config.yaml
vocab_size: 32000
norm: "rmsnorm"
rope_theta: 10000.0
rope_fraction: 0.5
attn_scale: 0.192
tie_word_embeddings: "early"
parallel_block: false
decay_fraction: 0.731
Each number is 128 + 24 x the weight over its row's rms, rounded and kept within 0 to 255. Layers, rows and columns count from 0. Numbers have three digits each. The size before them is the row's rms in percent of the matrix's.

# layer 4 MLP up, 1280x320, rms 0.106, rows 907-1006, columns 0-63
110:107135104140118124084128128169120156110124157063118163093120144144136127098113169115081159135146091131076086100160117115120184138105184178103182135118083137123122100171152177148150130126102131
110:110058146107132165133104133133131155135130139092159129158123114124113091130110130139138125126126140128138137130152139160122127131168129102155122157110094164090178148148139129167122129126133150
092:124133107111193152080154133110109140169137107109168129111150112085100121150152124143118155139105128131086147153128120095121089121152118129103125112134163127144163146137124126151103145092177101
087:126116146125117135132132077115124099145110094131159124119109139146089144126127157112180137125144135125115113158174163110149123140111075117080127152107133105093161080138116155138119149098141132
075:108095086111126177135132121100131128116104143158174130116114125128149153143127148113153101108152109077101135112158157127132120130121076109104170133153123091093112084163132122145130146079112157
114:131101091128108106123085124184130122125138130120125136141124118139103121163117127156104165095160155144130156160121152142130113132143134115158159116101132131110135150144128114122145121137164103
102:134133127169134121106126133169188126162145124129142102182100149160097130081101119129112144110106110109147124183143124090127115089126107107130134161148085154175102114125142121101127131085097155
090:138090147138134146158072135139116150119147142110142108165126110131137116140112088133126157162102139127163122117095141099143125150156113127139155139129143110103122120144113169132090128134140140
085:091120163083156191114153132132117130139124127150165145153117103123139136110136181130137172153167120151129115107129168146125135167124095120099135152119131146145172178105159136147087117171132106
089:155155119103084095123116108141095134158106121101176134134141122170103168079141107126141149099133099112137138118123150127149128163112123152170151112129154108106196125152120138100149075100158132
105:119129119108144175123117113155138118160147124088131162099165140122099102142116097102131078127130120131114127130115111125145119136127136113094136162114084121089085125111147145158112185158127109
105:117118145134138189113145152106173153150092085089124118105133157113099178145116137158127121105124113139168085092128149158085166120134125122089093119110113143114121139128108125164118155116116114
103:107128155128123103137168146102170096163146114133127105119116118085135149111110108137132142164157113113160163147105123142172152105117133112148150107120127100112095123114165155139123144134108133
092:135065135130144157169185104129144145132129119139126103128166079083132164127121092107128137093171160130089136133124117147097140153113144108141150141154096110118146114122158127097121158160083075
097:122117099131090128117114109123163137146171161096124090110129165071144098121151109124076154149156077149128116144134117136113085124115086111156160132142141111117121150105111096125129130134152101
098:120141170145080139133119139114102175103142094168123135152121111090139138090106122192122137108145103131121133187098157135101118082094133099149147075118118120123147108152111159152113128087138150
107:088116135148143157123136108149134105155097094153135118142118129129141162145108141125137148154127133118155154103108153105128126106153116132132116132125140082138152130078116156147124172091111093
098:146117143124143083156129160154120120167146090156188183130112136112111127086081116168170127100096114142136157165097114092140156151140113169177108137135168154141138160136151150145106124119126130
088:126105080194117172160099094147110157147137093146119116124148137151091093103087173102118100170139082114119125147132153154156142134120111105124091111118142096127146161081147168127147115087126112
116:134126177149124154116121097138178106158164117107134124132161129133119111093117136136160116115118139132158120140114119156101146145123121088112097121123116131142145084128140135128106084099145087
111:115074111140126154099154096140120136115114135161126134125166119112106101093161100118121129132148135154096145093116130111130135103111118097154090109121132152118108158144128128118145111126068156
112:115128141106128130145153109147117133146114135123113122155120100132121144110158142141146110158151124116151153126127108117120157147111129145105099108124146134138105129150130145181100120054106121
107:102136125138131149177115119121160102158140127121121122122148144143106115108130137129173121156139157112116113153103114141129170164102109114141159125086129123118153157148167117133135118126127126
101:143121170145120135105104137104089138144170175162125101180179114086101111142130146153153124111117129143121109110125134125118091165135121141103124126137169082122146131116158105143107129151132147
122:079120162142133170147149097151132081120145126108158106138114156115086142138106121125117116113146159131106085115144126083141091145104158093114086145100127132143149103110149150140126118144178111
095:159146164093143135113109116083119138138121102140100098144118097115130122157096164136098137135121126109141146138128102125133121138116095155106143143110147119126137141148110139144107092141121149
089:113136156146150124125115094143127163148148104173114144128158147139137160134169114140116138157130130160116119161164145147087132113149145143152133061119154081111143151075107105123103193141107095
110:119145076151120117117125124143092118136070129136136152113124097103145176081107115136135112190156128124113182140116082127147153155106105113139115123109165146104135159127099109151151124117133103
097:109144127089136102137168097163156079101148105100127129109119160151127095094138120114149129115138091103096126116166138112130102137089122137133133148064111197104127107126162159161114091119104148
102:119137143110116155137116118148153157137133082075174144126173147140083101107135128160122165101136133125164071138097122121150110158147181132131085081113149105144136119120138165111132118122133130
091:124099128118163091113095138105140106140109095121139144102118116107135084112130116088086118113093162130117133140101097121188134151117140118068114122135121105134137142091141133132120119134062141
100:130109139097133136137169160133107099107133135096155140149128123110108127104104107087104163101160129096126082108127087087148096121128105150097112135106125186154140143128173145144089132128130104
093:117159108156110169124138123111136105080182093095090177168115107093139122095128130127158120138119130151146113142176124135167117162133117114127115128087117195120158153176104167129159136138133139
102:146124183143111145085137129081153134139135163125147157139112105136143172150163115132081119131128142123146092126121088172133144139072127098087177141121149140148096127114104093123135126080146119
099:118143138131163162141111150154108095152099090167158097159152109127116122161109147153111111118133153110121145128086131140187107100171121148101171112133126171119146081126144110151113112120141163
092:112121077180109132190166104168137117131132125153126116139136131143097109136129115165135101132129125113108125144148105114131120102142143152145125108136142092112137136128142147125163114158125154
103:109114123174154147122093151099149157122144072105107145154145151078139106143136099127125149157173134122163105111176136115108105072181173144104114131100123141084139128141134116156118123137129123
109:146121134135167095111145117141156137144145102093087113120171115111117164094124149147156143130133171095149138129126143152153137123153156137136144121128138088130115195179132159126136116120098124
108:121111113168156121138125160129142152120135149070100124134075131131127071094102127140122125152120126142127134156177159123140147126116166156082112110117143162128146112134171125120168134136131132
096:145136099165155134124120118146114134127139138128161140096110142156133148125095163134143144144142110152138088135132177121108157080105155122093104144094120112073144117146113131155127185127133121
093:088130103149157106120108160098114155133158112127145139147122111168124103143132136094108115125184070102128145101140142140157133130107123147081196114144086149134140099132106104148115123156147096
086:159097139120169145134085150051128122113132136141121120119104082129156136150156090105134166145140125138107097074166100125116103119152129126141135127109136132074128082170130101143089136129144130
103:131100136155140130118134090128118103127138111126115102118133113138145106150097114193090160135133099163166136115135130115089185110125123117109114111094146135111118162122127117157159144134108102
100:136125168097151080130163130108132116138135116125131101142165124065124124135142146131109121128110129086121125129128106144140120168098114125104167138127130171118155146155135176117145140114143133
105:154120091087162113137104152158147129139136127154134069161119134092104152147076136128164110126123117095157148102117109108164120106126099166161135165123157102111135137100120119169161114123114139
109:174106106123144084151134083169094154167152147130141111140113086103119117135153119172149098087145146131118152093142100119125116118148160125098116133082102081141127171136102145126129126095206128
106:102149105125122153107097095100178145110144121097191135156128147105113156108100135121120160123096106123092122132149136145157097111093123086100158122118107155113090150099117125169103112129142143
102:112130126126121132122148090145121131137154082138136145142147119116103133084116167140135136095129137077105145111134150155167112126085137166109122131117087136144124109135126174166113147131117072
106:164086100124150113143133126138164111136118118106191118127151155137106147127167111128125138122129119129135095162141138140154159153131143129146166138090108151122155125122128119155137138135109153
100:107096139101114116148073170145134147157149112131159128091117087108139066172142153157132098114120116092118124131107080121121118125098122158141144121148110118135094097159166115139100098124070150
091:137088130124175148170140159124139124167155132153171168141138148120132131156129119126104128101132101116181143167120108132157119112094109141080165118132102140127174118135154134139112148125129162
102:151127106157091109151153156179115123144155152153162122126146123148123146097101146140162112116141088146146151162097155108169109146106142142115119094079118125152124149145151162117111157069165099
092:119157143166140119120120121135166136167193081087137144122130144153118111141134131113155142112125110142141144134147124142122136117138149133055086121097118125113151129147093128128115091107094120
101:144132101116109148144112166136174134120141142087177083128140129084123127084104117148124163134129090120131129149068091073156131137152127151075123113146128204134156157114099101147115112123100138
096:137143090145140146168168118167107112125129155130103129126103122114106119135173141146154102130156131132147117146091135174139094100117134103134130150133118129106160134135125136132132097143161149
096:136085123136117127154134104090136118176139143153115144164133120127090106142109132169151157108098131139143127170110085133137116152155132105077134116127106132136128108155153143123110115100121113
103:150114168156113145129166154134146116133180163099121137115139109115108100124110084078117119117159079114133172131104150109119111137114152145131110116134092134153175124139149150120112128134111075
085:150084130148113149098154164127071141127219147134113127140148140130139120122178124126136102119143156106163134128159172171114122166075138146097111130128087119141134104125071125103117129155151107
109:189144106132145152116114116165101117114157144073156102123139103105126129077084104163108089127142127096156120101132165160148108149121160122155145111101159137157118178068168125110119101110138114
099:108154141113133127103120118125147094124150113100169104123126132148061154143122110156135156126137119105163091155108123151114120103137077099128113092130132096127132126142125118127102148061092155
109:142165138116106098132116155140132160112143127107130120186184105134108108154097116150111114137147114115160151132146156126122161132094153087141145104077131153071092088107125129127121169106093094
099:159091101141148122140116163174155116117151107092116126143127082151084126110181135148146169143150102103121158114141109136134148081135146121193158130099142114145101147139123116133119119125160103
099:105144113108131136159124109109110122101155135154145131163103133123112108125156151138145113120120102168128140105106129163108197105086138145141135152126159162095118136132151112132086132098165132
091:101083170134149104174121160154123132107123104128133111130104138092095158119097126125133108123084119085121095102129096139142109123163112118081104148108131090104101110118164119141105111112115130
097:161123138120138148131125183160127180151149133093113136143098129116129133093093165138130105093142110158135111124119125149108103104090146126110112154124128138113114147132135131157127142147170126
104:152159120149153131111137095126092138134128138072130166130155141156124113149095115116140115147160110113140113156121126099110138120121142100074091131104077107085166129114088145138166113115097156
103:113130162126124123153136179120118155150113102123149167118172137103130124131081112139154140115059099130135105094126177110144124148141091127078106147137105137116137143094126131136173102154113092
091:115132164122114098079158104080169125127102111127164152145138106149136126152147103096084081113158128131097130106130143130154156158116194171107163131137140123134144147137150139125167109138097164
100:154084170195098133173116142123115102132081112094174141147121111110115151125146122110128133140174120161124168127167138134106137124183119121102155120110118119117140109152120113148115098124163135
096:131122107127106156127137128110139162116187152163141176123129081127121179113140121096111102120083104122140079080151105100152128102144146119111162148128106143113185120145127116139101121125168126
094:101125138121104104115147127152140160101114093147162160113100132116112127093123126163138171089182138146108117134082106133131120088139144115097173151089094134113123105131155131146097109118113121
120:094112144145116167123108144128102139155164138144114141120118120140140156075122144104102136147114131143105118142123150119155121147172103117107162125125105121148106171157155107139054123121137150
097:147123106145129086129150138133190144117144117101101155131123159133145121144130133106171138155086122112143134109113122113134142131124163151100152072082146143151104132122122121126163117141112121
133:113118138117142119096053127137151181136078112143134088146102131133122100096122131105140160129145120166128102097109160077110089124122150156122169132105120146130135113086181111166099086136140117
093:122102129163156144154130149103141120100098115070146124131157144095112156134115095103131160156089175117166127149095106135127102149143161126106147138127137099128117106136114158116114140115100117
094:116078114146133139135112105136120117097141107102077137099124164129124132145096109107135124198122139160167138156111171140105165126142171141139093095049120096147132135095149169116146129145124141
104:160108110128117128151137130119114146149115077103124151093105138101156083141090120144159117106112131095137147150119157144093177111123155127106107110091125094094178138134121164142169158121116101
095:120100135148124169165110171104157148098124148123183126150135152164116090102088119149173142127120134110124083122148169133136094163152098140085127105144126127125148141138113174143143139156112141
097:106107124130122142148100089095134111122096121149167146126140131110134125149166091141105148117181137160112126131172109120187142106153120134098110116109136156134145118073133146120158156090123157
092:130126118125135114132122068125161198134148143117169098171144122128121111167097135132148102165113098093133080142129136130131097087118119102121080129140114157130138096137134137162129187106153157
113:155142157161136127151125095117149163131086103081154115120096131129101119139120149144087120153116131126149129140126116129105097111116105130158124145072156123081136118153091167158122153126087114
096:097139071098143107098157104162166140157114157131101158112187101124147114130131142142154124119095178124103124125095132119095097156141159120142170108110133138118124109129122139145128104130122121
118:191182113183126135116117140142113089127128120145125140199177175131120087154104129124127138142105133149121090101154164114186162110132124145098089137095147158111159149121158127125194127122148129
099:149127106107100150119150103117134152149155130154124095112134122150147142097143112116123181085131093098126146129093123132110165121119111124128137131112091118145127172112110104144105166154091115
089:102135065115128127134131090126145155128116124165156140114158117132145154127133134142141130129149120140111133158160140106114093156127128114074129147086126118098161116175167152110134141110152122
102:140139109134101136110108112097117126132103087131124148163182111128103117127109161162128129125118119139191119143115119121130150123124141170110143107133127120141114109087157177137167104117152117
108:115171156205143117160126164115166121151129117138161134183169093113108070117125138132104130125132127128139158122099124165156109111133127140131109129121160141094095098127162130145175126132108123
097:134140126148133150132130111128083139148137110113132134116144130113089147110183129093110193089148119124114156101122129144127119158106147154125098055148124119111164109091121099161106141110134139
103:086134119147144135143133137096135133115166143085144120146079128110119115148108141103072146128091118139159104144147124116127148138129094102110107095139136153131136149131102103132070096099072123
083:108130185146104152176148106140153137128124125104117115126156175103091118132113140135132142091114142148134104136180159101171152118137148110088113122079121105087130111122114143161166121132149135
098:150145142144155116174114149161099158099197128121174132157116165096047082130118132153100129126089130155113130131129140143136128159143122095116102122122153131112150146073112113113103123143124145
102:132135095170145175148126103125175126106157154122131114131121112094078147126137177138131149158109089108123135134102103160154086152067157121131099114103122126110123089149104172152123130085139154
101:141104135175147135124149125199129117153161088111122140150154137104114125144145135139101135154125139098130135119158124124131108094113133122098125120116166147086115151097104131162095129109104148
107:148168105104119127120125171151156124170163138160128150127128144116098155096097179173128166156160141120126118158088108122128142150172128113147098157093156123103126117156103107149147090098107099
101:122086120120189149108141165124139131162105109110123137102087114156102175145117128123116120140101123137189127079124132094118103099122136087100116119125115152113149096128148131163110111130121066
106:152125132145149128116089152137188105148116137173161091114103117119090110095105123150130131086108121106152174143118109169141133115092110137133157127145118098143109175136120150178104175098107111
093:139100122150151154109124119115134103091131124152161117132092095107061103130109181093110135107168115162097133133118136129103103138117137128095143108120083113132143135166074120121132151117083140
093:096100087146142119160111161119153109102132097115112114143168130150123118095114101116164118167126160134105110169157120114139151107112145113120155147108136140129165099137152139135103128140090150
107:117135145170153141178166148145123137129149121127074123129133126163103122146164091144131133158146151128194105126097151138141096112079150111124110131130112085159105114115112185140106115149138150
093:113120090139123123134120119118122128113169074110113085148153157112135121141134111139116156116108164152137142148141104154118147157114146110166109164077118131105118098099141118123156145111128098